From a checkpoint of a small transformer trained on Wikipedia.
Size: 15 layers, width 512, 4 heads of 128, MLP 4096 ReLU, vocabulary 8192, 83.5M parameters.
Architecture: LayerNorm before each block, learned positions, biases, tied embeddings, attention and MLP in parallel.
Training: 663M tokens, 5056 steps.
Each number is 128 + 24 x the weight over its row's rms, rounded and kept within 0 to 255. Layers, rows and columns count from 0. Numbers have three digits each. The size before them is the row's rms in percent of the matrix's.

# o: layer 2 attention output (transposed), 512x512, rms 0.11, rows 509-511, columns 0-127
# v: layer 2 attention value, 512x512, rms 0.129, rows 510-511, columns 0-127
# up: layer 2 MLP up, 4096x512, rms 0.125, rows 0-49, columns 0-127
# down: layer 2 MLP down (transposed), 4096x512, rms 0.12, rows 0-49, columns 0-127
o509 093:166165153131126141128190127132150143101137131133116117088103124119126096121100117112126098120124136128145135123175112093107123101120161129092127092111109144110127133105165129139102111135124129092069151121124120154103098123158105138089113120163109129155137106137094147124113105119170139132167132102171175113086126179121167111118088090116115142116130179121105142109089155146104132115136
v510 085:135125148117094150130123120147119146137130139130109167128146151155124125088141139126157097143112116130133110126100101133091132117142181108165095163140113148111137125135180148081149164135128075059095120120145121113117159139148102119142120110157127121091114095133128113133127177122132149135160121064120151083092125112166075141132114099087106119133129143119139125115120192112118116137153
o510 090:153167134146166101104140121136131142149158114116144148134148117129137133179154123100147170137148111131176104103167117096179112179135091164140142103151152116166150139122103117115151099118129117140145133122104135139141111131131173125128137140114147123176094141101186103134152125151106120149190126117099109153127170151099145108115124169166135126109095095148101099121147122077115133139143
v511 085:178153136146133168130111124163155138093158169136105102098165141080126126106147120100128131128117160141145108056144110109140120135103095146089159158137115127114095109160124117182094145142132107140106130130120131124136127109129166149087147129142123111100101138110128166126207115120088075146158133106176133095097124144153089116135109118136114132161111139139106121121120138151146168128092
o511 083:123129176128071094130132098111145155073079137130153155129116134172193130147156119132149100152111115132134135202131137195139123122151126120157147157174119137110111110105123144143141114142157104113106120153124115125114099100136166114122126121116180109150136137161130113112095137102137139121128110189107167092132062090158118115097106132111130078064107135121146122123110120111107143070161
up0 076:155156132079136135125153128158148149131150122114072120109108089117125103120175122138156146088112111151107159154158129129153134174087127151135136106128079150125121145119149128135114144112159095093135109158080112122107131119129148115140111160104108135118138145125137118096152127164142131094168152084120120120149157166113144101165145107087107107161087122141151135137124123116131135104102
down0 090:100133112151133112170190132121114086167117112126161124089132152133152142126099111129113062079107110146122121179133140177107129157137122120108165151151126126109137167121093094159158102122129099109090168158161113133141134112127113113122126115161121107093143118097099111146132129130126110124153089155173113122146136102127095109160151099137122137147135109116142102120137165116099103098179
up1 113:104112118134133160121130140086145103142146134107157151160152099121137164111138155103136164129196129139164124146114090139172157111121143139123144172111132121142157114137125132132116099099140140110135144120111142139107126124165124158110129127105125110132127075096112115129103146119117118125080103131126138136130176163135084141147139123125149128140113130172154148155151127109131096118137
down1 126:142162107107121154114104179112182141142141142123130125158149103115136120106138127127155134137135150127173114164147077129147158122138141172161103121142152123143134073157100089129129099131145152118133085175113155147143142131149112152147139159126114159146145129114104107135102102119113156126126062101126151135118162114112117142098106151132134161147146107125127141131130108100109078119128
up2 102:148136145141089113157117134169141134101071133119137155142059127140139143089121134139129149110147159099121104106077122125145103118104120096145092158165113103122145148115150147147088129119127126128141139148117150113172129079151126118143149132096160162123131151172124129128143110139122142132146162119133127094121144111122099121124146124165134093095139059130134127179141135093133130171151
down2 099:107131136089066113167136161131100143131099132126119158172101152092131101066139132113153113157097135115115140112144139116137115129104133165140106128174171133102133158101114151143118145108124158119125161152144171124118129134134103128119114071111159104113124129115139115136079135151123171082134145132152145117111149088143095086103123141131121149157123140155150101148136102101106124133133
up3 067:132109110144105126115134177137130163061134144084133145137101115132169150131148144138116130106122124126165131085089123082126127111121165128113129174164162174116122129167133095126190131080093114133146102129109118110104109114128131113134164072088119153076095120107158144090120148112120119137143149147129123121096136142121094164097124167140117148132107106153135148142124103091158119137126
down3 061:132164143089147095106098149134122137122192123121144159080130154137100127130119148086171126129140128136129130169122130173131165118119109144112143123126115160140102163119136143105121124109125126095112158089106128190125101168175150128116081145116125082140109121157106085164124106139140159118098143119137169128131142080093133169130123177149171130130112105082137122149116129130152094131129
up4 034:113152149118130122145142102114110111136053120146084126140136080165138109093127116124134130137101167161076122100166159118170125116118131145134154149137158164142137090129109163127088130108076168103134081148130120112175104136140136134124146122099137146136135124114141100157153115152123122134149082158094095098170152131160152129144124109092189095109088158120155132116133138103114144081108
down4 036:107101139152128139124102104175135115069158143121104174151107116209107115089112140121156136122140136122135106111145090172118154117125105073127116160091123150123143175144100153126083139096109153157129149107152119137065139139143125119135138120161110129147093148127099152179156139117107128149089139154140174093135176120105123113148101155117104170108136070139124112149143136108119116093122
up5 118:188131096091125109131063194127123171102120108115155120134137116113092156154104098124169132150120200114157138108111121144101140147106125151136146094102088117155165093162116150126136103151083116144125103141153119175144089167134143109121104139148142058131145159176142137112086142175145136112142118163112100105094160095137117119103128131099112106146135115102182135127123133136152118111147
down5 096:122108140136111122116151131124096114123144100082144132130112176147138078142161155122106097131168099135107152131159125163128107131164075094136121120130133108131131156160149093129138173127153132144105139127126138165166122152130128128103123132134116130138134132104138136078174161177116128128137170127180153155142141154121175157115127126128133115122148125161168143122099124122129139130137
up6 124:165144146110164149110144152102138110158123115117122115116082163092117144137127138086153145119116171144164092105132098084138100113125111105148155180107105116118117122125151119142130139109123115125130098126111102146122107109162164095122124112139070105109150113174132123101174149161138121127147144157108079119144132119157122135151121145098122121094119135113098119165150143096133141133136
down6 102:120125098117119095162118126168117125164103132128103137182119085183127128126104131126137147140126135060135144114147116162185142102116123146106147137121160155116148134111089166100134099112126132108145124140110109115134167141151119122097108099096110162130103115078114111156116137142122095156105132130108129153140158111153104106115108117158096154084117087105117131139141109117111126120187
up7 105:132184123173146129106110127115146136131108113112178154112119132103115145112124130171120127157138156136139106144112109144117111126123145107140108196146137156116107117082119147108122173117113108112138142137142100167119091132134107122133134158120107116105139152102114195107143115115124126115125141160117155154133116114119143132142132067150138117107131128076139158120150144138146120088120
down7 109:092129124119118119147110124094102124133158158135151143154179188170131108142159110142069094161126123126095140125133151133162048171142140097163138108149108120157131115095086119115120130142092156140144119124111111087167097095128151129133138138107129104127125103177112121130085127118129088144108137127134104098155143044115164129145122098081129136135130123124108140108140128137139138123132
up8 033:100117107097109135148087137105107143172165130150087106137096160131120114120133129134120143135143130132119151109124153165156156130074092125135105164147162086148130134124111127129146165107169138165117099139137118107150107138050123145162118131138087128178080133108137106144110146128114130109120108110129109147144146114145097144151104155118145100136132128128114147152141115115137101106179
down8 033:158121143149119141174123083148106144096099091105159099150140107170117148149095135129098116175127168144115156101125126156092111117138156094154152066101118141106136169122160141127130172125090134116128087111132083117105137113121131141111126101129158133136156095105153078146153133110113136175090112137153157110106116117099149142134107134121117144120114090122130138125181116161127146117115
up9 043:127130129093112127100118097126105164112134127166135131167135083107139110147108127134161158162081113130127115127112158118109118157124133132119171061159145113124111111127145142149125083112131167097186128110141085132129120109117129147144162169169139122110092125192142124131152142143163082113135154161123141076102138140166127146106117162075134131084069120164164137130111140144145079118152
down9 042:131156102121121087172120138136129140150150160117108111114103131078139135143138116132098136142145106163110124114105129102130087144130165115129154091178105135129139128118096151182109113123132144159130154089095160119122119124108124135104160099117160112116123161134125125124121120107111128160095054130136118129077142144123168148111064127141159124118117111169137141105085120130126097087128
up10 055:078082141144138123123136130119149127091116123162112086144188137080117105094134115142147120176141108129116139159127139151133118131116136164107126129102108163106109109147126133134084125130110133112165111119135119141130105116172142107125144097128093116105117107097099149162138120154098130114127112130128114125117117122166197133178112166097141102107119159113134123122127125077155135112141
down10 056:120167156168148136133178087149160125114161127091096148127144103121159108117143167152121146093097135119139092142158105160138156131108128140148106122158152141124083129108188158075098160117119128125115118137130156147115174136159087134130119147126059101155136112119097185116155120137151116186139158108112175156117167123099124133165112116142139205110162153102094147141133113120113128134143
up11 104:110113113166182135120106141142136144136137159121103147134151137116162145084148134128110119100115124138189139146149146135144132162138143134151145160141124148103110097107111116127190146116093153162142109146136123121100110132170181147113137138126115108120118095106127097114143129133113135109119103135149136089171090114159156099134077102111133122158144106110143143100162122128113169159134
down11 114:156141099171132117112138114144104162143121156129101131114150102157087164140147129134141122161132139132157105179138148158157115114125145148135140163125098137116099111084154128119115179125092130108112109126135106120117137144141111109127126111095138112120151105101134117102118104143101139091133120150161113110133088149146159129037117106123140157167140132110173114096153119090152148140080
up12 034:118109160151111104153164113101155127110119130132080055109135097129143121147143124159145100157157104119068156126110074152148139141151141114142080122103145141080102101104147173146147132164158132114135145091092102144102148161132134180137127172150078140126150148111110115130141164126134131097126086143113126114096110106127142118156096063146122120135115105133084082126135106146130124135129
down12 036:162129135120138157114130079130097094153132142159138081175091139099178086157111115164152126122131180143126132131130102150154119137150117134141092091180135127137141140151097134154142122092133119127160166099117146126102107134133136105120074128104161142108132129127120147134138098138108152094167145150127110124115146131126113161129192127121090115185114112093147095145151102096128116150133
up13 116:149103126103121122099094145132125157105130121136139145106151189125166090152117116146139126137121123163116117162110107046131120141145123132096120112127140098133099093123131106068132125120121143165120076150160154102174069112134113129123135099137132117121146126146104214141166165099103140114157131099152106158135105193162104153113122097144128154163137117116149120160127129131117097135103
down13 108:102133136098097137161150138139106137101149158140124103138145139123102142123120101147120136155145143150147101111124116140154143113092151108099099145135102115100079139133135137173113113163125165114127097146142158156138171089135156098102122153134107162105126131106095120131126156144124103157145113118150133139116143148121145167150109094088127130163083166112112145129135131156139116132139
up14 040:118083159116128153172164121159171143082099118095152153129092118144132125102145136149121081095154124081138178111136114130132135105143122125080162164155149134156178136147156119120133157099090086116117130145082112135090120132119123091160108140115113131134129110150171116109117168109131134134126143131125109130124131150163132127130079149146071131097126119131163130146157116111151156117070
down14 040:094119095143108130098087153156110133154157121178139174122098156139131154145160112124147161132123110147104118095099154111149085114136149118092095141180103095150152098166126115156162137174149175144151135199139124100057164092094138101168105131144089120131118156125113119129149141163121178112111116151144128132144162116128082126105147126121117151106134126164062140100108138160135150109149
up15 041:077138141121117135136154131103123154115117103130099186069147141120124133126159126110151097159159167123070137095130094167142140111097136130118126149125141127143153135154144139138079114098139168110097141107110139117125104108149143110095128099145102119163182104170118163182107183116125123122206101146138083135191101167116155102144136106125127107132113094120159135124131152138129117114144
down15 049:119111145141060159154122138128163132097128141152175097135146131138101090136118177130129140158113111076129156084095120173085123069131135112132113147130115132155131108117153097126154144126183161152114122102130140126110181160112139116146134094115121098115135186098134123071089129093119134181108141088107162144101119114125093098154092193094140144128155087114136134106115107144113165135108
up16 047:148071108098103136175120129096106152122145129127131146147072137133159110113166110161138149137136169138158140134094142127106110116144135115134101137140142111118142154126119131129127155190139137169169145133101138133145077134139136112127083122170131101145124118127131155144120127118112148125137145145120119128140120126144163122192128127141111102108133146176146118120152139146131125093119
down16 064:118138117085100083106157096110150093139157091110123078088168151145142143191122118117124097101100075124117123128132102127140164110105099140179116175125113131136134137147126118138154150129112119103127098136138129115135131140146117130090150119126165154076113130147164125128143102105124125089130100114170070163095141098109121174163128101145186161137160139112139108108115141110146100127101
up17 045:170127134176124152101135159179120135143123107137147143087109126095133135135164106134135156069094130143167092119131107132163136112121154118109110148169140104116167168147121124145127159155125102112120100177114128130120091107125127134096123146081131134172175116161098165091124137134143151143165180143120135111161163083119107132128141114150111113156138137153095156165059119153129144117143
down17 047:135136125112123119155144091091124137108119140169113115137130136202114141130136117144154162127119111115131118111120168098142127125128134115127111128094132097108113123111125105131138110135102158084134117128133107089117132117144132109153139096127083173096144143143100152101110092068101098149134108137153126125094124121092139089111121162132130118129144161152144118120171139109107078138079
up18 050:151146130132129134152161138153148113127177137128132166094103131142164163135126100103136128118126139136103132129135128142141128127124123139106163128110140129127122109139181136104130168124088165141097117095105095138128112073134175105073142148126143104128137113101154164152131181144110158093137188121136116121115127096124149130131152123115108112080127136128135136132134133114131139133105
down18 049:116117134091117116142141144139142111140114130162119136153105175134119137134139145125126137146106087145109123087124128115154116135124098165150132142119123076160157050144128133103128078122135113154128154165129127126103082099137143196146113167164135123154093130087132116136132114153091119126090139127107138113148066116117136133104097149135121121139108096138155159111146181129149119144156
up19 135:144107118172136171135111132181137176122118123107140132123141128122149128145093124107161106117123133136085133133145123137142111151098095087139122138097108119170135093083067140156126144139111126124120159119156138128130109139108128106108088175113110115083167154141115143152050149123111097114153105124107086086114108117122135078154153179131100098133142135101170144114130147135121152132133
down19 125:144142137090131129125154142152190146134146115152147143127118156148138115081125107139141155089147085123123150119072077106156124149129114079150147117122126113135151126088126067144143112162143133136145077163170139139175138112112104120179130113144195186125143113120109123123135150109110144141141098127171093111114106114076136112125126123159110102114133149169111142176158099123106108109106
up20 052:122079132085128155057175155136115152131160129151126114117137089109108160151147107144106117178162118135119144108146137146092162115078115116146113126158164143129194122140163140096141095110138149152163118098134117159099101126157170118123089153118058116111125107134158112115155124151166110102097139142115116085126161131142144101126133139137139111120113123138151146118118097157140091072117
down20 055:123157134146110138148147118116165109204147114101125132132116141159142101108084132077145103153146171124148114139135136172129097168132150143078158089196088107142100103113118141171158153117164148156133139129144163156104137113114110144114130157137149161125162096093149124158105115145131119127102192094142142166093120131113117161139105088144146140144155130123097122136133125132150136134159
up21 061:142115118125145127130077121100136131128148115124129122084085145113099121131103071083105134111130118122124151158120110159136149138101146124128154147145145136122156113104144139131144126154084168120142118048148135109149125111145147090090136150156110141151065186112120147129154121104122078105110114167153110153182127134151162102144115144113151083120124137114130083126091136129169135129087
down21 057:148125114166122102121147120140131151156109182122099113163145111080158124100127124145136121161130103093165163152127127114150100137117088091134115141150155119184097149148121085150119150122113108133161137134138152129170094169126143148111109098086123149120147139126104149110064152137154106130142101146101153121109154096114145091150117087124164124150116127098095128139150099133133124134104
up22 118:134078168148133111116173164112107141120118117109143119083142120127169095148145138104113122101119119107094105111126145116148119159147145118123131107136108115155105157149136102146124132126152141083119085142130168141147170129122151137137133158100121125115115119122144102103090146100170135171084100110121128107143123148148100132178119124129113088149141142148101143143164123143125184154168
down22 126:156131142128106150120105090131142168100078135153118088136109130130094107146138152172095101104084134110139090110097095120148142143120133107134143100135093152113140145132147107143169127155139122102100093094131145107148067137087148162122136158152098072059149126099104100120107130124146113135143124159141141095122076121109084122141128135140120135086148127126124106171189101137154157150134
up23 147:129144162130135161104126145129114138123090153096106126139133119113132145100176139152098175114127140166137131162124109116156158136136115134116128136129134086136101136124144130082108116124068172110149132115104149150087137134117100102139120103129141134112119123133116100126125112104134117133139148116139071144097157108166126155118156131155151188076125138143140137146106109139144147102115
down23 115:132062153139098104094172130140141093114135131123152101166152131051131146108132119159117134097141121070096137126158131115159129123103120136110141140105126116133166152122142144145115150071152104169168108142120136137173143153155114101145132096123133150092092136082131142098132129141095140104116081117130147137144164103107124090133128127168141172154105158139082127149115104131106092104155
up24 100:138137129132096128081108154146127122110136137104137085118144097110078119154066136144104109110145123153118123122117151118146088096141138075166110104127112103159107106116136131173140125127123129143119125121098134116120133123175096127172132105144134103130166145181130146134136118150153074092114135135130121129075165152092119133095151120169147128138051056108152119166123101123120136155143
down24 111:090115099155145140111153141116162121103130094110110164113130139145121114149089160150069129162122137152129085128150127104121105139077183166132136127112127095162079125099154145124172138150100127144132103171100120123111119112144102128157137096099131166133122118141079218129110121103148124094097127131154140156117148186111159133102124098129114120141141085133063117135143145083128130113116
up25 105:166133120116127148125139153128141124111117109105130122095097108184110085139178121116108123109141098137113118139162147126157117153129145101104120190115149193114120164167142126115135117148115075113122068140158077113111118180116142114106130148097133150084164160128116159087155129140125168106171084136131128157122091113120152106145167103122106115177109097132131109108079170151119150090158
down25 113:139107126121126147123133167101148119084126139082105163097077133147110128157141138119064126080180124121115136129156111114139148097133130114127160127139100143160117146153178119128144126131131120151114067110112124137130136144099115102150138111133112127171114191153158134123129129133133114103121094116113138162126100139116170092135126141118112134111151121133126134132113144134113138151171
up26 115:128138109121086141115105145148140131135140124116150123126115074076116153121107148156171103102153134163121153151097137107150109120159100085126113152143141117140141123087074160096130122143160132078104146116099166146161102151153147097136151135128091153123112120128083155111091111129086151123138128149114133098131152129109161113055109092173135105114078139086122119109166124113096119139111
down26 120:123168091075107100139154126176125136119130133138101140106111135136106150112109121160131119087140127113110178176090137130137129105099132135145088120119124112119115098116096169112124125114150146089119121120129182125136130151146132143127156107091080183124098148126104142102117128079117120117121102118104124114138145117113170102098137136146105130092114160138163115122090117136130129126116
up27 049:117138172138142093143160157068106137112117103131105121104103147100111130098113125124109147135086139145095113142142126131151124121110148131126182175137148139121105137130118160136174142107162178130136101112141126184131096138115171103096122156113104115121102152091132133108139190141123140110121153130125108145106117104140132188140140170087155101137125115127163105104101115132137119116145
down27 054:132177125112121135164106142136090127132138147137109135124109131120114144077126162107093113120109135165156166100127144115105142155208147117138122104114151150115096144118094145107165147178157141128148112120125125103134170078114109167141106128104138087139106120159152094146114082145142150134100122102111133095136124110143148110128098130111099124100150132139104129139121134144116127150141
up28 044:114117157106142157109149141189124160082142143134142160145084118124113111138139145108106132137149107068144138127130080095158151113127080118158076101147169120120115149143175133122156136137138138137096114124129144138083121153143153104164141098061139147128096153112155109083122167080086088136115098091141120133134105172127133141131124138135095170149065098126121101173165083137139132114091
down28 040:120115107117123138147138165107113114146182115137105160142138159114110183107120168183117120111101147131137145140101115165095127113135162104138168159115146134126158106118122126122128129144150174088157113082147093147169154073048153149074113133128089141103214136132143154170156120153170170116110155130123135105153167143137099137113123114108084143150143123108139153103116174111164105087123
up29 039:143118135141139172108129080131141147128125145141183124088131122128108088120151101155187147142106163136159131129132095124127196133147135120107147118121095143146151116139152151157150136147130119130087123136127135120144124110124102129137089121123137144144097158124188109136105079192126122124150135114108149102105120088141125180127166152118125122149092092147110132152133118147159140140127
down29 040:138139113093151135136143167174151128142128131130117164124123171152134127136090136115129150098114157112172135127145110131121125150130158139111119099108135153133144162095128136141151116120154125116128122119132127127134097154145136176134121136149136117128079133129100139143177148109147135125112127160131091117205146106136145115091126115094098125135125086082131093107110129145101096110109
up30 045:139116142164128109130131142101109130120110185081108127116134102120097117132123144134147076146125159081081142104091152115150092142105119133153137158153165147105182122117122144095185114144151132104155133120104117127092137093153148115126160109105136174106135150054118081117087108099126124105132096137158114128134097107116141156156114098141113156139129146126126123134130096096140121147151
down30 063:137170116166134152146142112108086146123129113147147111137073103160102103119137116128126094086162176123156095122131119125101168143092083169147144092143139145100103159139123073130068140089159122171091111103144113137157140096146078115106132118124136102150138148145061153117154151130092141155129157103124143138130101153135110174105108125159099105102129107098084121107133143130092099169138
up31 102:129116125120124147173097112187114112118153155164098121093129107180109129146160148145161128119158155140145093121105099121118127106143127122086135093131174138157127137173144178094151179131162109103109155139099104144128098109098150121121128170142107157130138140120146101177114125163128101092131143156118110123135149070105127141118135115168152126112112133128135155149145144141132122096117
down31 117:105146131142125159109159102124068115106150144153102156120085118131112124165160120134156118159137178122138127141110130161152142146141153106120122147090105146164123179115135094149145156116157141120140109151126140154112151163113113130101123125140112163132089105142172122145134114131155136108074122151120152161141178102062115123162159112151120125103157111125121133160129077119149123101199
up32 074:095140151096106144111152144111092108132129128169150161087112146104165137147104066145124129095099131154137133147128105078139126152153154130092146139132135125144127086120165095145155125125168074084100119137139153117147095139133171083126113151128159135145162113151142110141126132137134167121103159152134145143113112130109168128164132136081113117152090049157153156135113103145119107164102
down32 085:109132120116142155143126160123142145130110131107131134165119150169130146101112109116144140120110096140132155160146162152056158112116158102144138118096140113143088155135089128124116129111117172118104113102126106116101123160124088113089159135124164123104146142114112112142175181103124088133073148137175132082103147100124100161160158087164122104109144159145103124090152127128110187120151
up33 105:134100107131102116133083143082125125178110100136148119111085140123139119156128135115141100113142114100123114141074122111154111130129167122174124130116113117129105123118138064090161130137139144121125153103139151103123109149174117102124131128144153140108153172178158111125132133170104065165129147118138112118127114177141100135157148135098123131139139103156162158090141147134102150168104
down33 114:162114145117127106146104140154100095164132122151175106108106133142090138146136156105136113124133088122142099117101147088116069107162138118113124154145151109117060113106131165151112147122120134180128136140119147117112143173141080129132125133142098150156139098115146113118132156131109111134154143113096110171105108134137088111153103135152152170064166116141131145171138135120116139166176
up34 103:112110117126207135121150140135081095154163124125140118152085140105149115161129160134106118116078148126102099088115138087110104151127103123112124143149126159126149123116127134109094116105116154152086139117133185162107059121133132126150128099138155131160126133172158144107096144099140123181115150125166129079146144151150107128128123080112108126134110062112121134135145136141195168130139
down34 113:115146115072163116098179116134127138125165098161096109131063130081095123101096121113107109144111157132138121108130139148161141144139132081139143126138109120150121123088141121094151135148145121101105121113142172163110097114148111100141109121159128147112161143141135116115129109138140149119093114098112140119175137121158106138110134109141088101101114159156115178113161107102128151129155
up35 110:131170146129129140106109129136118147157119106119126132113090123185162129191109146119126149090101127103113153124125084150139128119104133103148106124115118145115141099147114165109121121098152114120131081138162120122129088120155111156146141130117135123131151129121106115096161165132169169101153153142176153109134079116165118156096128100124102119119134182135126169096142150117146090113116
down35 113:122134109105162163132118173142087143100165126139087092160171140145115100149141154144124130080119157106129128132112099143137114122115137115151124117126121122188114092168097182111153106145118152142094097141094106130144107106149177123120107100128146132110112143130114108130130129115136134143141113089159140129143141143130111119103136111118134101125104080188109178101154096117133137116167
up36 122:143121138115140130153121116111129134113139113127106133126151122156104141100129122131153110158157153188115156126117126122139144101160118119156087110111142148097124152184072169155118138132139107132128081155140129191081079153092161096187128125107145096109143125110119154130076098116140086168090080154092114115119099155101193111118181144135107122099139152132134136114153108155111116158152
down36 123:172118163138115116115108113121180105139148079090127120135138151166110094076144073078183114166091119133112125120129087169102119115152120110141133129113142105136116168132089176158144096109109134129126118121139107151133120112131117105120155126072123158126109140085139192092121123082134121152129175138126097104125090125086152131126131154155118131107164171145101168144164111114131128169133
up37 131:143132111100138100149097106156092159081136131115137131111122143147109097116135139105151104158137148136123117145131095105117137180134078117121107122162128156130123107127140171129148155126117089147142189081172134146110122092111125086129180137103145133152067141133146101144120082076110141054159134105119160138133080124145124121112124109118174118115147138104156077113105119104132147093102
down37 122:176125104138123118116123141106168124143149128108163142150138154107145109104128163163137144084135146154177080165119108109138153082165110156104118122103125102096139127171161121139120118111100135138094152149066138082137127142153108141131136149098131114165096091154145100174130126086077152175139175125141143137098100097144142097101156116175140140103138125111137149122125154130103150129103
up38 056:129137126135125162126090118107104115140142125159152111137131130147180148121182128148139141128089133071129140149139106146125145100116162120110132133143085132149117136156132112153106131132127143123152129156147131121195099141141128122142117121190177131129114113103126177115131139170169086151115149145109110078108133185142139170165115124085155188171097150127122101162092143181102150158127
down38 058:144120143132079141140138111105131099128150140091121167161096156148132094112109144129112169127142148103145119181151137120175151115117136108120121146134134155102122100109189140142113087135155146103131122146099124153102183107162112142138144134127166158151138141124090124139142141114088147113125155102148126151146148119104144164151140137088128142145157143066105089093171159148162130132101
up39 087:078141146101137076126131118118142123122147139146150139138110134092139102122120140153101143148133119110136145109103123091128059120129133134139115131114115120103137142095165133159111162156159155118099088167155153083145147119111133086140167099112139079142126110128129156154143142133132119141120093147088131120145159128128158141112136154123120134162170126102162126140136090129190188176174
down39 103:112153148167126147090160117146095136122124150129113141165141157124148108101120143101156182129126144110146108119105124115122080130166094110108149165122120145160125120080088117122141116088150133117099121163121136158110117125114104171174113116173080127125148134135158136122127169134130140128132080092142118117108099091162137111109161114088148121107146161162110125132152108147100154148135
up40 130:144126137079124143081127133125110092120127132125133101165107112177130126123115117107148131133113122125177098113079170143150101157136116131152107143156119098114133137128166129069121105156137118147136094132148078133108169096153133085109122113059124077095135152105142098150141126134104139154127119144077121090116072126108072162087137140119139106125137113115119142144134149110195123178158
down40 125:154157139100105104100122096143111140132156121172127082120143128174110126111113127154137123126160157115140128122153111145152112132184121157126099160112121140135111092163149149120142142129135149103143120143085134156127157082100112134122114127058120119108147119100135079108154115090123109121113122098110139139123103123159115094143103108107128125089157104132089160143130108131145139171159
up41 108:115130142138175136133111140077082139110122109191163101092137153122125145112176106102108110155111149147147129147096140124103127112140079078122151153169117082118132136100173143107124147169136183124116146102137078133099104123116143104101088127097125145156123135126087149130094108099090105129150102123100086147123117080113101173154152132122117122188090105135162151171123112135151128101154
down41 109:116134160143107118125061090170102112133097082129091137102118167145135158198074124100134125167163121144141108140126146143158126152135116102092121160123152159165141119126152150144129143183094143112103127126082165134139121142154143138112107148137148114166114077150121133155128114093125149129170162134122140131108107112123107099105129142087111114175120107110149173130160088185149098112145
up42 094:152119122080166092126090151126125123126125155142164123156113124092176127133121125127122150154114106137104105149115109145147109131181110138133138127095177107082169158131155125093120129117155097128111147128107113134136096182126125150121142167122109100100095140113073175133152146149151073125113122085136118085129143161135158153106167154112111104138171157163142102102115092093133166093144
down42 103:158094095147161080162101152139138142152173104128137145109113113188145149102124201088123148150122121108132122109114137144114087147114113145103173098104161164114176098132208125155137128103149099094141113139147121089148088060129124177121131138120118122152114157137102074175126150146141112114143129084120136145101125154115140141109133118123146129115120115107144139095123097098125162144101
up43 042:125098143140124158110132120108107106134155112146140206107109126141099156149126142156128098127127116132161089101173072090110132143145158120132146130139136126117124144157144146129155163159112114125153150092137142078096091114146072123118110153100137140107124112140154094146145146117128121126141170110142171129150125147128115172095104137131111153156120149128117121144134135119131154110093
down43 041:157156088159085120112123099151156147146153125154124121160132150145160179101125130088111124135096149159098125158084204157166118130153106156094149119126123148157098125135129126129122138094149140164149128123113137138112123106115117191133190116138105129129132153111119147140175126127171061117093111115108118127101109117120098089106142142134117129109155147122145141180100128090142126154100
up44 121:126113118134134129101139140118132165113161147123134110153150142142151146119173194150131154108143130120121126109128136156101118116131127089123125101120139115152153147171140097095099148076104092091128153135092094120131106125124132138109140158165150154094126138151160149120106060124108070168083135114138161144136169098101142110169115127111178139151115143152145163104117112154148126146150
down44 078:141085143086121140133130096113128116142125146119147108127139130105111089127106119132133136117098108125136161124111106085103142109147132138116120139108092169138130092114139149125151096120212180127142154147140112123121179166102112112142106116100110146120125124158155116143113150140158135125176153122126119139118114162139122132122163138133113119096184140090126112130131121080105092088063
up45 041:121139152128134144103101134140122112139139155138160139120155165170143124125139110165164109131101103131092162125155123139141141157117200097099162122119116137147085108117140100122114111119107126162151089077179100160145110107175092166104140102129123132114145134079110152112115136103093122142128106151111118093156130125178158134166140159116130113161188119130132130113111177164079128118108
down45 041:105137161113109116131115149134156102151122114162142131172136111155137170122129109138134186118136098112159099167147112109122117152145111155112159155126149156127098124162145089138147161150138152071134118153114106157136107111127125079163074123095077146111157106128142110150086141141148178135141138185102115134088126145108141121125131115136129112103083101084114197061142103118109103149131
up46 117:125087104138139145076082127104124135109134081113133141088092169114149080179145102140124111120097111138150116146121111123100126133123115146087143130159146142131164151127169105091174147191147147093081131136129133116158083142132127116121129136115117148161121146118122167090129106105101102155130164107122112162118157132116085119096158104107152141143142115090090118143137124116108144131118
down46 118:123125131166108141165144144143147159136158148126131159100115141112122081135097126133136069156092118103119159156171121156159146141140157092122141115105173127143119132128172172128111120117137147131124091161097119112117154122156142143071194127112147121132152128099128151164088139117134132127118128078112167142150103152136139143147133114083116163144084201104132149098169102104123081157074
up47 055:192114155163164099152106098132124099128108112157133125123142174148154128158113163127161100103135141152110130163120075102147122147168112144155160164079125144153126127119081138139175145183142162142123149109138149105130152138117115106161151131120117143126097126093116117170155165143141120185074127120118133118121123137160080116158136155096113141151136123119150124184134150128139126103092
down47 065:110148144094113131151138151158132153119141137084091117187074112102137160094131141091135108127078112091138095155139128169139147134071177119134120181114128119099088138089079132126113102108178137152089100134121176159120137128113150152143121136106153161185120155123109134138132101155157178140080127162124138119130118123132129135096093104143144123111082148106051130114139108165123128156152
up48 100:131130137150074122128149085107152122154119120147089131139123117125166171115123135132128134138135114147104116126147098110143137111138157138110156115101106127147126122166092146142117132142107135120171106149184104124096131098159104158207151113129115115142094122144140119095151101128149132170149133135115136132140154143164150129127115166103158144192128078143181153115084157077115158113161
down48 112:142144111111105141197150106109144113187119150137118127124130129153100148104101118156145106129159179088107095151119079095116087104136108111130169104128107143121132118151095123132109086113138117116116089132137153122148115135122109173111101136120118126128117122150088136150145131149153108169140126153110126158127119138151105105094121129169119074136104084118108150091133129160125148153134
up49 031:156100107183126116140101112141150119148150131110126124130104134083109101166134129109121153111166091109157110159134099108110173134139104116120135141137178126095089146146134137128141143153116099097148133190133115170123152114152146134084092143127160116144126165159125148168126143114175116140158088118143144100116107135140104155133190104161134164170119131153096117125150094160134129171125
down49 031:056109152090135120107153123097157120094173115144119108134146100143146165140164123090126099139161170134177102185107133125133101118092077062105137121117100142147133152160161115145139127149121133121126115147078165140127124132118091126124125122095118143115099137119131107135146162100156143131098107151121111123143149107125145131074100161143133184088139147124132137145108140077119108139105